From a checkpoint of a small transformer trained on Wikipedia: vocabulary 2774, 4.74M parameters.
Each number is 500 + 25 x the weight over its row's rms, rounded and kept within 0 to 999. Layers, rows and columns count from 0. Numbers have three digits each. The size before them is the row's rms in percent of the matrix's.

# layer 4 attention query, 192x192, rms 0.15, rows 165-191, columns 0-95
098:471530511504544480526509470484474509487500507462525513521472450532467511506491489496478479515530500511526511461477480515482497487519475491512460522523487498533499500525499443512468528521497464480462488469492495515505481516495503516525503470482467516518471507510510498511538484510505504516
085:495523514495490508499518461499501511507532486506509490480517473536480517516489518474506497504463537499497525481537463444472478530511522512517512499495467526477479496458502527530489570463505530488521552480524479503477518506497475517534457474494500535523484506557490508492420478502472518477
091:533517528514539484454518525495494476527525518476514477493515473520498527536507518456494505467520479486451528473487514518471543510496517499503517481493495480503507487508528484503476493516511514497483568486553458501534458428434509521499511515478522470487514476496497502463472518503491481488
093:493510497513479541472527547522525544489538466494475513536545502501474480504450508511502484494499476520476533515519447486532502540516490519521492554528477481483481509486527519515504526503541468442459491509557502472482481520509467517504500481507461494512572514521483493440499486461495455476
090:522509454506523492491468446498471517475502489484516477472445542490512511510478469491506521514505476495494499514511523506518517479500474455506512485502483493500495483492445525534498544499543504499469476504487484520519521487505470541503470530517472510521530496511504514484519515514465500539
093:562508513512506456528484471472458506507519462489501533516532521458493513502512455467491562511487471553500550518527506512525475495507510478511479490534540532528515495494487482541512518493487496483466520494473480490543484486515494493501508507514466521489490520486520480528482457508471487487
097:482500487554520483495488482517497490496536515541487499477508490509505508459514463496492541527468494498469470505471463520474488500495497462529485477501496477486489538532513513516515463486538492538534488508553445480492484504480538519483542487453471518513492488495488484466438518536480509471
089:499494513448480465513527503511529467455500488472517526514487524527498477533499554490521501495501542523482450475527517497489557483506517493511515456486498540453519467457492482497527508456510445468517492518474512486462479517506483525497526507487512486494452484499491485483512503502504519465
087:482518523508501456497439514461489454519499514515516502481512501489487494484490517502490465525549502499533469462497533508499449493463534520532497512522487524525530502488533498472495478464511509533509471504502509478500506477466522518488499486494535467535483490475491494527468488468478524553
089:497502517473539462514512468539494504497493478517470479531497491511525525516486484472479475473498498471529531461477518540523489490507517496504561480491514470498546518508491475513461475545495594499481457515518481489483521565494501537480539471494501496501507511518535481468498528491514523471
094:472501503481503552491474463556481486462540502499530505516483494519480470514486498514490473442501488496526496447456533522502515463472484451517487474518507495495499507526529499518512523471554521557488477520506489508526511460494536460489478482480532476515472457486521501515507496545489546473
086:510478505519509506572493473534474479494525456493515454506444503568497486535477509535515498535491472537490469505490475506507486429526482514506536501422493491519469483488523497508483448515482471481517481527478510498509502493495480513519524512528490542518460480531538484500512470515518519481
087:505470491476462535496511475504494489534509467489541522503467559493525483443503527472521486523508482528498483529481523457491522451477537524504473510520489500495485444499516492451508518460525501554528484510535495520470498479490509452510508475492521523507451498480486522491491522518507504457
090:490475501497559525471479460520477508482491477465499515526486489500516499484489508493491495497501471508542509531501516517462482473528514503478476461493484496507542527470494478500537501476515527499499513483500537482558511468487474505453498493500536459509459468528512516580512469478503516467
098:492510513476441493483497457479514509512481527535517518555512461478486491493464509471520481509484490497556535511496482472496496526465484546462515540496517486483478498504532506484470510486513558489499516481500531468507531467488490460530544485490521530518488485530510449533476493509497468484
092:473473507489504504523486523468491482486502526520488487496503507462497487501479524481496525531489509499488482474474502517520588495493521501469527489512524494507507515487496477508518485472501482467511495514471482515494513521526477490550504522544506483450523485534501495453484494512485495470
085:503506493454542483494528487557508489508493502473481497510504478497464491512451484469493554489484515479524479480487470487533475495490513498468483523531504514514465544501501513492541491508476527563505534528509495542556506482486497513490482488472479470502504525495480488505492495462518521531
094:529541516439484489510523528533488493511493455509484531484439512515463518486501467493502487513522467519471488493510519549490511508486514490470544516551485509487483510520533514510462476527526499489492506483443462509476511509497488512486496522525458487473486526482503465473512525483492522530
087:478483498470478480503547459495513482503522502493467465475475531511524493464527459473512507502478526520476496446547478519513482486515476504490457469530479475541523497560489542466528474520476519491509502486487524527513519496489519473475505481494499511485517482487486508513509522482484532507
089:482487502466488492502537525513491486479473470538494473489481516501495442507552472504537490467504517487486512467501495497505471515506474526493530475504506506444512530527516507487477505512519504538510499484477503475528451476482524511446479498512536457500465493482516510507502517436494518513
096:507502482492528525523545558511476493451489506465493498506498528449496494504473480524537455528516525490497488464538485521469486477556467511514535488509501486459469492504493486540524474481477489511501524468459503507512551491520515517495474471495454520489530535544489505441522529541490484512
083:460500468496486535468517533539509528490470498517491509548496512497481527540499483507490473526505521536496484484457499477493475510504480491539500502513475478513429504529457558500470553499487485473491524464529514464498493553492513511481541460521485498525455516477536472524501496515500499477
092:514545532499524460517467492510484502531526530522479461472495466470481514499505498454489505501471521502537429466498530563497506449502500535501498528539543519506493503500491491527528508530523486496480520478489502508489454491557519506492530498468487475491491487474483501508506474474478516532
080:494541527531532511532443497489535498499496501502467494532536483515485498491523501477506512533534472504471511542509528447494531498489513509528455480461505484503499519523491490501528489508508502513489482510498489448470490550537476491552502520502508488478528495487495510503529566507462482475
085:514510528501529444491483493489530525541504477528511510519528531519505531488512502500502486508476502501539536537497510529519502501434499498507482480536450473509503472510489461510525462497465532495451496537501437505513501512490486504516517491467513502495457510443508482479486533522502493486
093:445511485514552497513465546451474536493495493454498528513460521483537520497486496492472549537535517446480480539515516525500490480483517511510537498484526480488502488517513500532505510510500499509519547494515456522481488449496443475490538526479529488517488479529461507498499482526513480515
084:472500488494510489508514479474532516496526471503463528449451461470512499501482486475498487541476492535485508505491489492511503485524487489490508518466501526493440533545465534546465520528522512490480484516475495522466477499515482531483472468529471536517452523505475505488532521528536527559